Weights of a small GPT-style language model, trained from scratch on English Wikipedia: width 704, RMSNorm before each block.
Each number is 128 + 24 x the weight over its row's rms, rounded and kept within 0 to 255. Layers, rows and columns count from 0. Numbers have three digits each. The size before them is the row's rms in percent of the matrix's.

# gate: layer 5 MLP gate, 1408x704, rms 0.105, rows 479-490, columns 0-175
# up: layer 5 MLP up, 1408x704, rms 0.113, rows 479-490, columns 0-175
# down: layer 5 MLP down (transposed), 1408x704, rms 0.0753, rows 479-490, columns 0-175
gate479 105:119128154098140100149142124126134133129108127158134151096168107128139121105187119148152101105108127106126111130142141052153162106141091100141113074124138087140117084092156156166142157071098132096126078117153156116126123093116091136119152159144123184114110175112195099151085137102119159144127112121104117159084145119124165120106090177091131102147153111107108127159163125132149132123135156112127146162118137098091124146104144139089082108123112130125138138078194140180099122090127140138149122151144124140132134183139154131092106114
up479 103:113165114119112113142161117131110095113115109185138134100167108107136117117144131142123140130082160134140162119130150138125112114151137134113108111099152122128074121125117130100162151168126155146108120138146146140073127182094081119145113157121107127115112169135130111145116097116113134111135140153144112114063140164105107114096082168141152110123113116092146096153132089105120134133107132094134149135184163125150120157138121104086127106132041101154167149122125126140112160137125077120119113133107127102137135152095151116079122138
down479 105:136185100164102122129130114159114151132122126162118145130168117159126139117130134113091160132130128122120094104169120164128130182141148105153160128155194145131093201202128100143147138097078139122093093143082134109099128152116112147139123123111147137129129152128152141137113131117142105152111118151095112097148126087119084109144138120107124106091170131085147109158113146134118151089104108063126144112142119142114128116108179092123122136080057099121139141137082141132133108118140130134118109124092136112164161092119130115124104142
gate480 096:112104173070177152094124102134156138119179164141099091110137159113103130122087145117146078151094093158118121156148176074112147126126172138130116149126169153126145146099118155095116133099124190159119134157172164138135141130128125105091159102140116124112099125123140103143108091135105112105130126131113142114153174133084130115127118124163143103133175086196153155140138154155154135184140119130136088134118116139142133122124116105152125105125135107122167121108123135098118142104155090147136138157143181180159136066147126175127098117
up480 096:136150125122130147108136185157169140157108114091130089154147071152100137080126149133122085143101115145097114110122164147145152153149147106156137103094154081146178085150102174139134152154135116136155113120101076119147127081142125087111146120109175126113132141125114109090113147169143130129116135147106108101112107129093081117137156167158101060138138148097140127129106149116140108091082152149130113114156123149148091124122122091146125083177153103097126138128145121091119109155122176149159154107120133110105140131156160131136115136
down480 097:136079130137111104084119158101109103122127137143138143191111053099107163128098136086132148126143136107113125147124159148142135133152127113173145121138166143116099128140140110168139126120150142077152111118106105135145098118127118111084102113109113122123094143079166139121127129165126099108108111111156125140135106081128134084147135074152105123177136119082126156079137108171118128126123135116142128126092147148157130158145162161104117102110107132097123198093107139109137123145098158134139122091116144111167162142130106128131117164
gate481 098:089100144107096142110116085138115094157125131100134166096111120134149165113147076153099091110171150138131135118160126116155151133160095121162144112123100136096143119142118136089122112173138135162083122117156145170129117136125087158141117135117156134110110105116172152138183090137143137115169173136127178130095126142123145154138155120153135126129120128111144170125163148126072139112107116113140168135134097176092145119157116144119126117147140111092132151098113131097085180099177113144114113109118112172125122157139185170099151113
up481 099:099110147078122133119115126143118078134138137144152127086129141138136108124108088132108160105140109137111151147148151081078156114146110152112137123139135161121165136122098088139134129157110107113118116093108102104130130110111137164158142092150102137200153126122116170157158119133138149096136118110133166133171162114140144146148117139123098087128144141163083148118152143119144085131141084097146133108168120117178102129156148105172151148135128161132149117166065127148104162172116155144132155073128141147126139101130164129130118159
down481 094:117087169132137147146133115119125140167163130179140118119117107100124123119135119151152141149169132163112136150129168096120140149174100119150136104140132158114122123140160130155130100137152117127141150125099138115141115105115072149084117135098115073113094156165109085139147152120139170144127151141124131155130125172104135129198117135114166138098122123120131165140084098100108086099100148133114168111114123150137148128134150102104099167095159170135142125097129122162162127122174110084132123141114176104112116128125144146142119117
gate482 112:110128138129105121113116143129085108120171147149140095139109175083125140070103139114102132113075144110130129106101143139128137092140129116122109113135122154118143169086111122115195170134120087108168137156095112150132122122130112121124143087114137164103113128151062124163112128126177149092151109157112117134157115181136130138074119122146124116108127189130124111125119126131091105137141136133132103148156159120113152152135100097119124110144133142132101130112118131130110128134128113134148123181134095126138110201124097109105176109
up482 110:118078108129109116093178133134097128114152085145162124119162123135095127106078190124103112112146110140114128111125126179107133069127135125114140163103107156118158170126114147127141091125145103126154154117122087111129114139106113080118161083115123155089102155097077094135129146137138111137127146151085148100151122170116127092106152150156143118145118147134087120074129142147111162143156090146119133123142154147088149108168127065121156108145134127121108128150129118153135136122099079118084124129130119099125117106114080144066169099
down482 109:124184081095092098129139126084114139106118132154124095127100142151126120137072161158111078133121133129113160136130207147107089118133152131103157105107127185125104167122156125142130112124165145122111152116113109173092127113106142103117126128135129087092101189133147093063138163131131124118134128143111153121166100135126139149089186127196155096114147151119097128121114112107138127128132149154107124146117123129127122117110141099138139105101152142121124120111105128126120143093125128148146137140108169111126104165115137167103140117
gate483 103:130153111078177134138127175176118099127125116116102096124140116134130112129058082117156135116103115154117140169125057108144138075103106107098129113120146112116113115169133105129149112141063137118113190146124113116124126147098109119140107155121159128139137162125124085105080150091127097125177107149142135115135107104110129166090143137139102112138125099100132109087156085152146118107136047115086128133165123102168107103157148110146162097138158132149109111111127125130120127087109123126120105144124122115155133063100101162149129102
up483 101:101142133169155098126150118108141112132094109127135108120117102123138159083156102090146143135132110149177135121160151161110118159089137141135125135146145149103119150105148116145124116141156129097099091173123117116105110127117161196122107130137149178119139142127181139122137138139119132139165169102087143093121121112129150122189115141098133129117143107156152161146072157115122155163121119101117105147128118104151152116107100124129101177106124094164154143153131151136118124135146111144152093152130141139132134109109169139154162092
down483 098:102145147156137110123171133145145153086136111152144114135125112083099120142131124140130093133078113103159116100139133181110143123058174123198145133130141174131102094138149128164114121140178120095113108104123111144088108137140083125108114152156152156122106095175117110165130150133119142148125128164150105143147103122131143128106138112130138125180133122102134154140092092165138133140141122114133141130135132091119119121121137134101117138082133089123135151078115152134108109127120124152100142133108108131139156101109125122101133092
gate484 107:084186176125094108183140124162174143129154138123124142138129136119123131171108159100121147124127143124108118122172146125120165137114124153102167123162146141111125095108183140106158138204109108180138142144144133126145096084138118159139126123130087122104121172139138127118191126100101141128135114118126130149170097094114140116143126112140154158131146150120154153108114081143125190098137140136137122106162126149147184146149094160144109116154174141120106131090141137111091135096142133098093140108161110154175123137121166124097107129
up484 103:149114080138154142122133129170141081118113116095126145140106110148134116156134151093155163145099066098132103145102132117157128158103132152102111166098126138111107126154132106133102129156121153151118124143106145134081136167130145098149135151125132134149114107089113110133169156104131119125132096137192155037115152142133112176178121110136138141143131104096098097113113138206164126099121132121132153156136113100137111137158133109097105143142146116107104119086154113120123105098174115158125122116116094134130108116136163115117143102
down484 104:121157145135131159109129125129135131169133136146100138130133129136115134121158139133157159127127169140138110116105138099140147136133125131146147133129065082103169130141179160120148130111135132108146114079139120139137139101105114083144124140104130130125157120120160074127090105100091159128154096171160130119119161136145122123152108172129170061098133116118140144095125158129147143170161115100104145139135140127154145132168163141125080143125158138081108137068143109117094127115169067097065140128156098128111116150142131122132137117
gate485 096:125114133072125140187119118161095121119136093167143150101142134084107145125141193130118096143093145168117084159136139062142164126142094126150113121126160108128105151137083169133121111116145203103138145148155108164129151119112114183117128108105129104089155135171140089113140146129086127132120147134124154103122179099130120110115126120153126128139094152157154112130107137161092104108152123122125115170156134124152103137132112144147105124114105114127147163126115119096102147110149130138115124081116152087118100107084143141137129141
up485 098:082125151117129169135114090110122124126177162165136119121089116143142135147156095119103155147113126141165131102161059096143147184152120143164139131113149079146150150152125118120153097150129142144091126176148096145146165128111123141164152107124138164114139136152127144137118140114097107095119103119110100065174142119146073132094120105112125148193171184139095140139105139125134120146125139129099132140117142113147085103115110168153123119131119099147128164146126084095105146130155133107139157081173120137091140135092140115137121125
down485 099:143114119174120073125149133109178193153159153131115153120132175153113124135130149151143141147153110095153106145141131121111150126132139119116107131137137111132192146166128117119114101113150116120154173128112145134105149114088135139105108152130075156133109074139136081110116120130119133094170090137112123114158172129102156150104154111155167130148127137159158078094113126121103164126127149098158108130113109142128163121126121120158134090121132113118123120123112143178159166097124153157119118135096147131134144144119088095099143161
gate486 089:138146146137102145119150120121121123166093118131115150112141157124152179115162189152139142106146138150162169078171130131164086145150124129163149136140193103111112138107156082110106147132136116094188145159132093113138147089163130087142166121122163116142128117160150098113160113111110101162116158160137132140093164116127106131142099115080161141105150130116191120131153119126065132115142148159138104186133128147139121140132175181122137152090100082146109145111111109126145122109138107145132162135067142147143108159076125107091104145
up486 089:141137117173107151141124079135108138098098130159154107111114127125111166132140104102135090073124148168100126147158119127126141140098119128161127159086104124109115129121138146143087112139136131152078097141081128118100098126141106135125158085159107103130150115094101136098136122122124132101131163148142102106137114132158101144097159109123125106165131139135128110148114123128116121090144136140121117158122121097148116135146126121100117143131149104093112117142109151136118159097131136126160110174149115158098119070127172160198139145
down486 096:127110122116125142158138131135152151141164121128123125134151108122167117121106161093095160093091096113146163126158163121144111146146119138174112143149112115147144116157104069159163138176125137129117080140153177139135182125163110104124143123151165139119153080125120145114168154105153132134138128135121145142135167116097101126108114093109119116119120107153145114136118105084147134115130113128129136122112107145125175128098121143092154131153118162093136155149100129130122125137130128129106129128114159159146122145057115101127152104
gate487 102:112122127107173131111101149150110128071125131118149129129122114142128121127127094118138172168128100141110122092139087140125139113129091137139135124138151128127130103088116132132102107103115132125108108148170124134118124164138155080124100163079101179105151116105165130073114067134145104155116140091111131093103134173168167107136132146138159072137178070112109099116159096105119161103094118122110070140125132097145138155107121123121146140126137144137165168136166127135097087120138105125141135123117130085097116120156138137089148081
up487 104:181132109139130128128138135100167093119125085135114129135124150107135146153119121163144160150108107077069097166138111165121108113108097135120141084110155094078122139136132168108115099131120103159148158124127091091172166092116136062150117099123156097159134160176127111132138131147135128140108141143124082094101103092131100125137139120141132210081134115130088117132108156130158138143114140125158124123140101096135135146152186160157136127127122121134146160135133122126173119125119113156145118139133158123126125132123113146157148151
down487 108:136160133107183131134151135128156113104126084125143136076103147132101118197113112096145130118106135115104091110120139106148138119095122126094134108141167107130104122116118172112120105176146102125131152141115134101117166123133154151112164116099129107124103129136140142183132133132098106133097170098108126115123121083099134132143172145159166095114106116092157112148134131130159147109087138138157125104145154102110110136118173138149168105087126132129118161143102148118125136118106125133153127123154179098124122106137122144133154195
gate488 104:126053155148116173163117168125139137140078094172079132160141132117086117179130116144138137148084145134153141148136191138171120108159098130085144191088131167137131141119112094132135113104141088152152084113138096140139150131197131171122136075085123144157141102139106111106134080088105143114130072140154098111132125135139110125130107124138100133153134144104089142130118112127085154163123106088172095101131090152157078132106106112105093161104138105122107092160099161110118124103102121194123118104077124111093139112121132123156119116
up488 104:134165162153111147175129114124147110111140165083116117122121119119105129102138150125140116094138130110127129117088119149129110100114106192183141122159132119114165068135165155157136123150136161110120093149117077156105107135118152145121146155090116128126105135103156156134102132165091105143097149163110098116085136153147109140097121147142141117130131127145124132133119135162118123117128145066091091143116127119167150150147109138148108119149149117107189131151089145143089123130158109151130104093127103144123128094128143131142175096
down488 103:147183099142115111130108132128143145126138151110092135121138104129117147109165123129147079110145103163149119138136156141141121150141158136203131112163149114114148085133134126157142098143141098132099117128099098134117097166135149092088109151121137100101098136074170116162124176155152121120114127141109138176124125138122091112118153148144138118097114109144127118135150108133127141139139164130157119090096120132141172148118132139123106130150113136126177151138146131110121129127218132124134111123160105112139131079124131136121156066
gate489 103:132184164140135153113106126087157106109103114091097163118168129130079123126117082141102132130154106152121104110139122163133073131135141128151087146117124138115099125115134130118156133172126129117096109128112149158095108103177099059134102097110137101086129114143111086095113134086129087162171166108132166132148156129123109117164195164099154163120126158109065091110143136196110124131153167127138126113088123100092133117133121103161149170121181150167149093130107093104095142181122148128133124141109116168152138129161109126109147143
up489 105:126141154125102170090130118168112126107128105124126144084140123120138113110125143120112100150174145131163135150113145138137100122112130110152135172143151118129143110162189119124086128106123136147121095113119088108150148115153108109150085114107150147105141128093115144102106128152123141143101104110140152118112131103105131124129142096155157116180172116145165139069116115114101125134158101151136146105158105143142122158133137145096101130079152168109070107127149142169156120159126102141131129144131110103087071150151185120135128153
down489 106:139148138110084169080166110153117128165120116131177116143077118106143110070159124112124098163127118112144110134121134131115085191119183138147087132110100144099136151132135145097125128182101144106095151150065151137143150135103171105124154086126157146121137108100113137159134122118166132187128125068119168129105126156139108136157107096135183146174133110105118127121136141144103122126124152118151174125126128115111142164103174108121146143098131139126141112154142106141167138131170119160119115136111122125104105136115131148103123150
gate490 099:182111143128091130130134095139142114146119126130133114146096114093108131148107119165098080105120144135144132132102139102141110097097159131107153135157116111148151158152061119116132152096087191136104119143128168119120156135102126170166105149098121099139150138135175116119116166132099085140138153126131116125146113135127114109119124115142113141093104122105083116162119153143124149159112167149094143124133142101170116147108127115140108157063124093136151118110098162148098123120142115117114164123153125180122127132122144129079137126
up490 101:128101153142125124139112116081115150139106108128131170139108135151106109154159158102138163083099097108148149135152121150142114153162153127120084106127104151121093124096162143109186086134140115165112159120116120125117113158136109101130105106101148111154098143098131147074143108085117146136121116109077113114121129141138174113119153122102107131121129130144121091164155138138131077118109097104118108136106087124126102101103129172108106135151127162135136151143135114152140084090075111141102140127134127108123105117159096118147115140
down490 100:123153180127170136144119139094102172145131082115141118108144124145126126137140148146169138087138115098157144129135148113112144109160153095118098125105120128105102095130185079110141112118130108118163163157126137113097125131134078113100146127115093082170114128116107160075117082103162167129112136119087093126088160109152175128181155141088126114145117143117148129114135084134134106096136093108161156123119107132148099127127108145112111139151169139103121112136094110118138083119093126125101134129170101137130114117152109098128130151